python train.py --d_mlp=128 --norm="rmsnorm" --rope_base=10000.0 --parallel_block=false --init_std_down=0.0 --optimizer="soap_variant" --lr=0.00603 --beta1=0.95 --decay_fraction=0.753
Each number is 200 + 40 x the weight over its row's rms, rounded and kept within 0 to 999. Layers, rows and columns count from 0. The size before them is the row's rms in percent of the matrix's.

# down: layer 15 MLP down (transposed), 128x64, rms 0.18, rows 61-77, columns 0-63
# gate: layer 15 MLP gate, 128x64, rms 0.191, rows 62-77, columns 0-63
# up: layer 15 MLP up, 128x64, rms 0.185, rows 62-77, columns 0-63
down61,100,250,152,214,213,114,198,250,227,162,187,271,225,237,304,132,176,246,186,198,206,247,169,157,295,239,231,186,238,154,225,216,207,246,233,173,211,179,152,163,160,178,172,242,257,246,199,211,216,210,252,199,188,132,247,189,216,205,195,229,210,187,202,290,217
gate62,093,237,190,261,232,141,178,183,182,144,209,192,135,164,204,210,197,141,299,198,239,184,190,201,200,209,254,213,249,118,222,207,209,203,250,181,129,149,225,270,212,134,177,227,157,222,170,238,214,141,202,218,198,152,201,166,193,199,187,251,165,211,252,315,178
up62,099,173,276,170,276,262,218,227,213,158,259,153,250,271,267,163,209,156,220,185,229,182,219,161,217,211,203,192,172,272,191,162,153,179,186,169,194,280,188,141,143,229,206,198,230,134,213,250,221,183,198,220,193,251,165,253,255,177,208,133,241,200,236,132,189
down62,099,150,216,235,212,151,206,214,227,214,181,221,162,131,203,215,211,191,274,190,166,234,186,147,231,191,244,119,270,188,166,225,242,184,210,199,139,151,243,268,292,162,193,177,115,214,140,185,194,208,162,144,190,190,195,162,149,191,224,290,198,165,212,268,191
gate63,100,191,124,270,232,237,212,156,179,197,221,162,163,167,180,167,242,301,177,207,195,289,200,181,238,242,156,233,241,254,162,198,200,186,197,214,183,139,167,190,205,233,260,200,232,199,212,199,168,132,227,212,246,150,172,293,215,192,249,248,241,146,256,243,166
up63,107,256,262,192,192,164,250,168,198,231,205,207,213,204,221,212,188,165,187,175,249,138,210,215,212,223,201,178,110,232,229,177,219,290,225,171,236,218,216,169,152,257,208,206,126,134,222,166,250,157,214,278,109,192,201,96,233,180,254,154,191,186,233,173,204
down63,095,226,154,179,192,175,166,260,222,135,233,211,194,237,255,202,180,285,132,207,168,153,198,243,203,162,215,191,254,199,158,224,190,144,138,180,217,251,180,164,170,158,148,180,221,312,197,236,193,217,312,159,228,203,223,146,204,242,178,208,175,219,136,222,223
gate64,112,168,208,157,225,292,222,164,234,225,249,217,197,178,195,210,227,165,211,108,133,205,211,195,133,144,244,169,169,115,228,207,254,133,150,178,166,179,220,162,195,219,220,248,150,151,216,294,198,171,257,239,163,206,249,185,165,156,209,202,240,182,152,187,222
up64,104,242,225,224,227,217,201,270,222,229,211,215,277,191,233,191,195,205,126,190,231,152,135,194,160,267,160,219,236,110,234,143,272,236,215,130,221,236,202,216,182,219,211,266,217,189,167,206,185,197,251,195,112,259,239,229,123,209,225,194,203,216,181,201,126
down64,102,136,144,195,191,163,264,201,216,233,198,164,227,171,214,174,233,157,238,172,153,198,165,286,170,185,217,159,172,187,164,164,178,253,179,267,221,227,185,151,124,180,191,227,186,197,280,156,139,140,196,247,150,186,284,204,236,124,256,173,174,192,148,195,216
gate65,093,300,200,138,251,204,201,144,145,184,207,232,165,183,215,269,240,195,211,247,158,151,193,192,137,213,151,256,187,219,230,177,277,266,186,201,125,236,278,200,203,257,190,218,250,212,123,224,202,212,207,177,156,234,217,283,146,211,192,195,177,176,189,197,176
up65,097,226,211,149,162,174,339,205,170,193,170,173,167,202,213,162,139,208,193,127,198,168,159,198,195,179,183,203,182,164,216,126,235,214,231,180,113,227,157,225,177,205,156,266,197,232,199,212,212,269,193,225,108,221,248,264,213,257,194,232,171,231,192,251,175
down65,092,215,230,154,231,224,202,243,210,260,217,174,202,231,180,247,218,137,242,153,213,210,230,197,287,165,235,119,219,215,150,164,130,228,251,209,157,177,261,254,291,169,194,186,204,258,192,214,124,177,207,278,221,219,252,158,233,236,231,174,223,159,168,204,235
gate66,094,212,203,223,189,222,143,199,168,147,208,168,206,290,195,148,239,209,223,137,210,217,172,178,233,225,194,200,175,227,151,249,142,194,216,161,143,268,208,212,106,264,271,230,281,207,185,177,160,263,125,168,226,219,159,249,197,212,212,217,218,172,249,253,148
up66,088,188,164,184,172,235,231,224,179,291,247,204,138,139,246,159,110,167,143,137,194,217,159,212,134,200,227,195,239,156,166,117,192,131,229,211,209,193,138,181,257,198,204,202,138,190,114,194,215,164,238,201,170,232,230,226,148,151,222,190,192,225,162,192,172
down66,094,139,197,146,152,236,135,174,162,200,173,165,232,225,128,195,234,169,280,232,207,237,150,186,217,270,191,193,169,157,174,210,186,156,210,198,114,193,239,288,185,156,218,224,218,196,222,138,165,254,153,233,242,176,203,223,233,298,181,207,205,180,152,255,221
gate67,097,260,206,117,248,141,141,208,270,182,139,218,222,159,175,188,232,184,180,130,186,180,149,193,226,219,248,182,221,215,205,226,157,152,229,181,141,217,209,215,130,178,231,153,196,112,197,162,211,171,239,202,253,171,141,204,182,237,251,272,270,198,156,196,155
up67,090,173,233,140,191,130,198,264,224,199,230,211,252,207,185,177,194,299,229,175,233,181,206,242,153,155,229,261,220,214,216,137,172,210,186,208,229,218,162,205,189,141,211,217,126,134,240,214,197,124,227,250,240,246,264,267,233,219,191,210,219,215,157,283,146
down67,096,259,169,134,258,209,129,228,198,150,244,143,179,234,181,281,243,155,198,190,222,178,144,208,294,217,198,220,226,155,253,151,222,197,198,208,190,168,151,202,194,272,190,244,155,187,285,180,178,152,181,215,186,135,214,222,139,245,233,268,184,210,222,187,176
gate68,086,219,230,156,302,169,181,144,154,190,236,193,200,187,195,236,163,170,238,168,156,153,222,168,229,167,248,247,206,184,216,185,222,221,169,183,328,236,281,200,239,169,278,191,179,213,201,214,208,259,291,193,232,185,184,216,231,169,174,124,163,219,231,233,193
up68,093,224,186,231,183,191,211,203,246,249,239,164,218,234,174,162,205,226,237,294,185,169,192,195,171,222,109,296,145,162,118,204,210,117,163,196,169,196,221,178,151,231,184,230,200,243,201,182,218,168,167,171,149,181,287,223,180,279,196,200,244,227,264,247,207
down68,096,259,157,178,192,235,229,230,180,176,152,211,175,233,180,101,240,215,190,208,100,208,194,228,209,219,216,167,237,249,230,145,210,212,189,128,147,240,169,197,147,303,234,154,210,206,186,260,235,169,176,148,198,157,207,238,164,240,157,222,221,283,217,248,189
gate69,098,183,289,215,161,211,160,224,261,282,223,163,277,200,261,143,184,262,216,235,158,190,149,146,240,238,207,160,155,197,214,154,269,241,174,157,208,226,204,159,211,262,230,176,184,190,227,227,125,175,219,260,157,218,185,224,212,248,212,215,150,181,245,228,250
up69,100,200,266,138,137,224,232,186,235,188,184,193,257,167,202,214,220,257,180,217,256,238,201,257,200,240,205,139,241,130,220,195,180,250,213,269,201,203,257,111,165,254,235,173,173,181,223,211,197,208,283,241,191,266,214,264,186,266,162,224,142,203,151,214,169
down69,112,218,227,208,170,242,257,260,265,156,195,212,229,160,199,190,192,173,178,202,211,167,147,209,205,189,159,247,175,249,161,145,131,294,173,176,204,230,165,139,172,181,236,162,204,182,183,170,259,157,251,212,182,266,222,145,218,142,276,187,111,140,221,211,158
gate70,105,182,250,138,256,167,216,226,129,188,120,196,199,230,289,227,129,240,252,126,191,191,183,158,196,233,203,174,147,285,177,233,191,208,209,223,230,279,252,136,154,164,206,211,233,172,167,208,179,175,200,202,237,220,175,188,203,179,182,184,186,269,240,208,281
up70,116,151,176,177,107,129,210,185,216,179,217,277,186,204,230,202,168,179,228,143,207,126,205,281,186,250,170,224,163,244,238,251,249,219,190,189,156,159,221,190,178,225,158,219,148,196,148,176,223,181,177,190,207,200,243,278,254,147,260,196,219,280,222,269,224
down70,110,235,221,157,172,232,156,211,205,225,203,118,160,156,181,242,248,208,76,207,235,309,164,180,204,230,235,211,121,229,148,186,206,237,210,175,197,180,160,212,158,279,228,188,191,229,235,214,249,151,287,180,165,180,179,204,237,219,216,156,163,201,193,220,231
gate71,087,173,236,262,212,208,148,117,242,179,155,220,230,226,152,231,237,204,170,171,233,157,246,167,283,213,227,249,249,199,206,202,173,211,191,228,283,200,203,149,189,184,278,175,227,218,212,247,220,188,196,172,105,124,150,177,144,204,220,140,210,247,161,246,238
up71,092,222,227,220,149,208,165,203,200,218,164,219,203,148,265,174,163,199,276,206,202,181,154,198,174,179,201,196,183,172,143,242,217,226,144,231,130,298,156,207,188,259,161,234,252,235,218,146,169,228,202,198,229,196,315,191,293,226,114,178,179,174,195,176,210
down71,093,229,237,171,235,234,162,184,202,127,211,160,208,234,112,260,195,195,201,189,166,266,214,243,221,218,157,225,225,125,225,215,161,220,201,188,255,207,189,183,195,223,289,172,266,252,143,218,277,185,172,179,167,146,91,218,170,164,192,178,192,226,191,252,248
gate72,095,120,174,219,185,151,203,237,167,188,196,237,158,117,231,164,176,171,173,208,267,158,233,203,192,238,171,107,186,205,153,218,180,225,213,230,227,207,138,229,271,279,248,227,224,205,192,182,147,184,153,188,180,220,174,128,134,270,220,162,124,165,219,209,171
up72,091,188,123,232,176,178,173,278,129,214,225,167,174,243,204,140,224,150,208,263,196,192,175,233,202,259,184,126,177,233,170,251,238,253,178,166,208,281,244,269,202,187,282,163,177,269,172,157,234,247,205,196,225,161,172,242,253,200,164,186,194,225,238,233,190
down72,093,250,164,245,185,160,183,196,277,175,162,200,169,165,291,256,205,225,198,162,265,231,148,250,191,189,197,240,159,178,256,239,165,192,169,260,220,192,155,185,264,240,201,149,175,151,247,190,211,167,275,200,218,221,273,167,215,260,247,250,207,208,269,159,224
gate73,096,188,199,184,200,210,176,174,250,195,221,232,213,168,218,222,190,231,158,210,163,249,165,182,203,212,159,181,190,209,185,144,223,179,204,217,222,285,198,210,231,136,154,274,173,239,283,217,157,201,162,263,180,180,166,128,29,204,180,190,151,182,243,203,229
up73,096,200,179,219,111,254,242,149,232,217,252,240,117,208,192,98,218,177,204,261,200,226,287,239,152,190,243,227,234,207,173,153,182,285,186,190,190,206,157,189,207,197,168,222,241,226,161,165,122,161,247,153,213,241,196,173,194,149,160,212,249,222,180,229,220
down73,098,147,137,247,232,190,149,242,219,225,244,196,211,246,159,204,218,157,227,156,175,172,236,198,242,233,82,225,187,162,253,218,208,249,202,187,205,215,207,172,160,272,134,259,143,217,142,248,177,216,218,261,218,186,169,192,243,134,193,257,218,223,274,187,236
gate74,123,233,149,281,176,179,161,158,216,186,190,243,224,202,246,175,169,299,148,238,178,238,228,213,197,128,263,189,233,145,230,169,241,186,146,169,201,228,230,171,245,136,192,270,215,158,249,206,203,194,218,246,131,136,246,266,261,156,226,177,201,196,179,185,195
up74,112,233,195,227,213,154,223,153,259,159,206,196,216,184,171,164,169,302,135,214,114,226,202,214,209,158,216,180,225,151,222,223,221,197,173,160,180,207,150,245,239,173,134,163,166,199,275,168,200,232,271,158,213,143,271,238,268,155,165,155,246,149,182,179,177
down74,102,200,228,204,208,274,187,167,188,230,202,181,159,239,175,207,275,69,255,189,301,137,134,192,185,223,154,249,225,254,179,214,139,229,220,183,220,197,252,220,162,226,202,238,204,201,128,207,183,191,170,215,206,255,145,126,161,226,213,220,185,175,237,206,210
gate75,097,211,254,226,212,211,170,210,178,193,149,212,192,240,224,174,216,247,136,192,167,202,153,264,195,222,184,176,200,224,269,161,215,233,228,258,224,178,177,239,276,151,169,258,200,219,241,279,195,200,266,150,198,82,252,187,206,166,165,256,234,230,207,172,289
up75,100,259,263,230,153,143,140,259,158,216,216,200,223,259,168,224,235,272,132,227,176,193,206,283,167,229,232,233,173,144,125,177,208,206,222,177,250,258,193,202,241,204,101,241,163,233,202,204,240,129,217,173,157,178,243,182,209,169,170,193,210,191,239,197,238
down75,099,212,237,205,190,219,207,153,289,227,181,122,202,261,221,289,209,158,233,205,190,165,198,229,269,161,206,220,236,197,176,138,125,231,142,206,270,228,221,227,182,245,249,143,170,230,158,87,206,252,228,191,226,223,206,229,195,202,243,229,159,212,178,239,201
gate76,102,161,184,180,127,231,222,229,143,245,210,146,166,220,236,182,249,192,235,189,202,243,222,236,38,221,182,219,184,203,275,172,208,170,230,247,181,168,238,209,184,176,191,174,191,295,104,170,127,225,211,244,215,193,186,176,197,173,200,171,206,216,215,218,214
up76,107,325,114,215,187,157,170,184,146,208,161,179,167,192,158,187,247,178,216,184,167,121,195,226,189,204,154,139,248,191,173,237,222,245,220,179,215,116,203,241,184,183,229,187,210,168,198,180,172,184,177,140,218,149,127,249,249,181,255,263,205,237,180,146,181
down76,101,265,184,165,205,228,149,190,194,238,189,185,251,154,254,154,215,231,273,225,219,270,156,195,205,226,187,288,186,145,197,176,203,242,236,209,307,193,186,172,162,124,186,128,188,226,217,206,235,183,291,204,281,176,171,214,160,167,184,216,224,168,188,210,152
gate77,109,165,183,283,187,171,267,207,174,223,215,183,176,215,219,170,248,211,203,226,220,214,173,218,205,154,184,156,190,263,247,235,257,226,144,165,151,171,222,188,124,231,151,100,219,290,133,159,148,197,213,266,244,207,172,146,202,241,174,137,173,193,204,242,216
up77,094,245,182,174,152,275,165,223,248,166,153,220,179,242,225,283,134,165,192,141,142,248,232,195,111,240,217,223,147,200,162,153,215,208,225,165,225,219,133,224,186,202,192,231,244,102,215,209,159,225,235,218,113,210,219,210,176,234,196,264,224,231,190,181,212
down77,099,168,208,157,198,151,174,280,211,183,206,166,217,187,157,167,144,135,160,242,151,209,167,184,224,210,139,164,162,207,217,197,192,188,194,174,198,273,269,224,175,225,263,226,234,167,224,128,181,177,161,192,166,239,246,211,220,220,98,255,252,277,234,174,275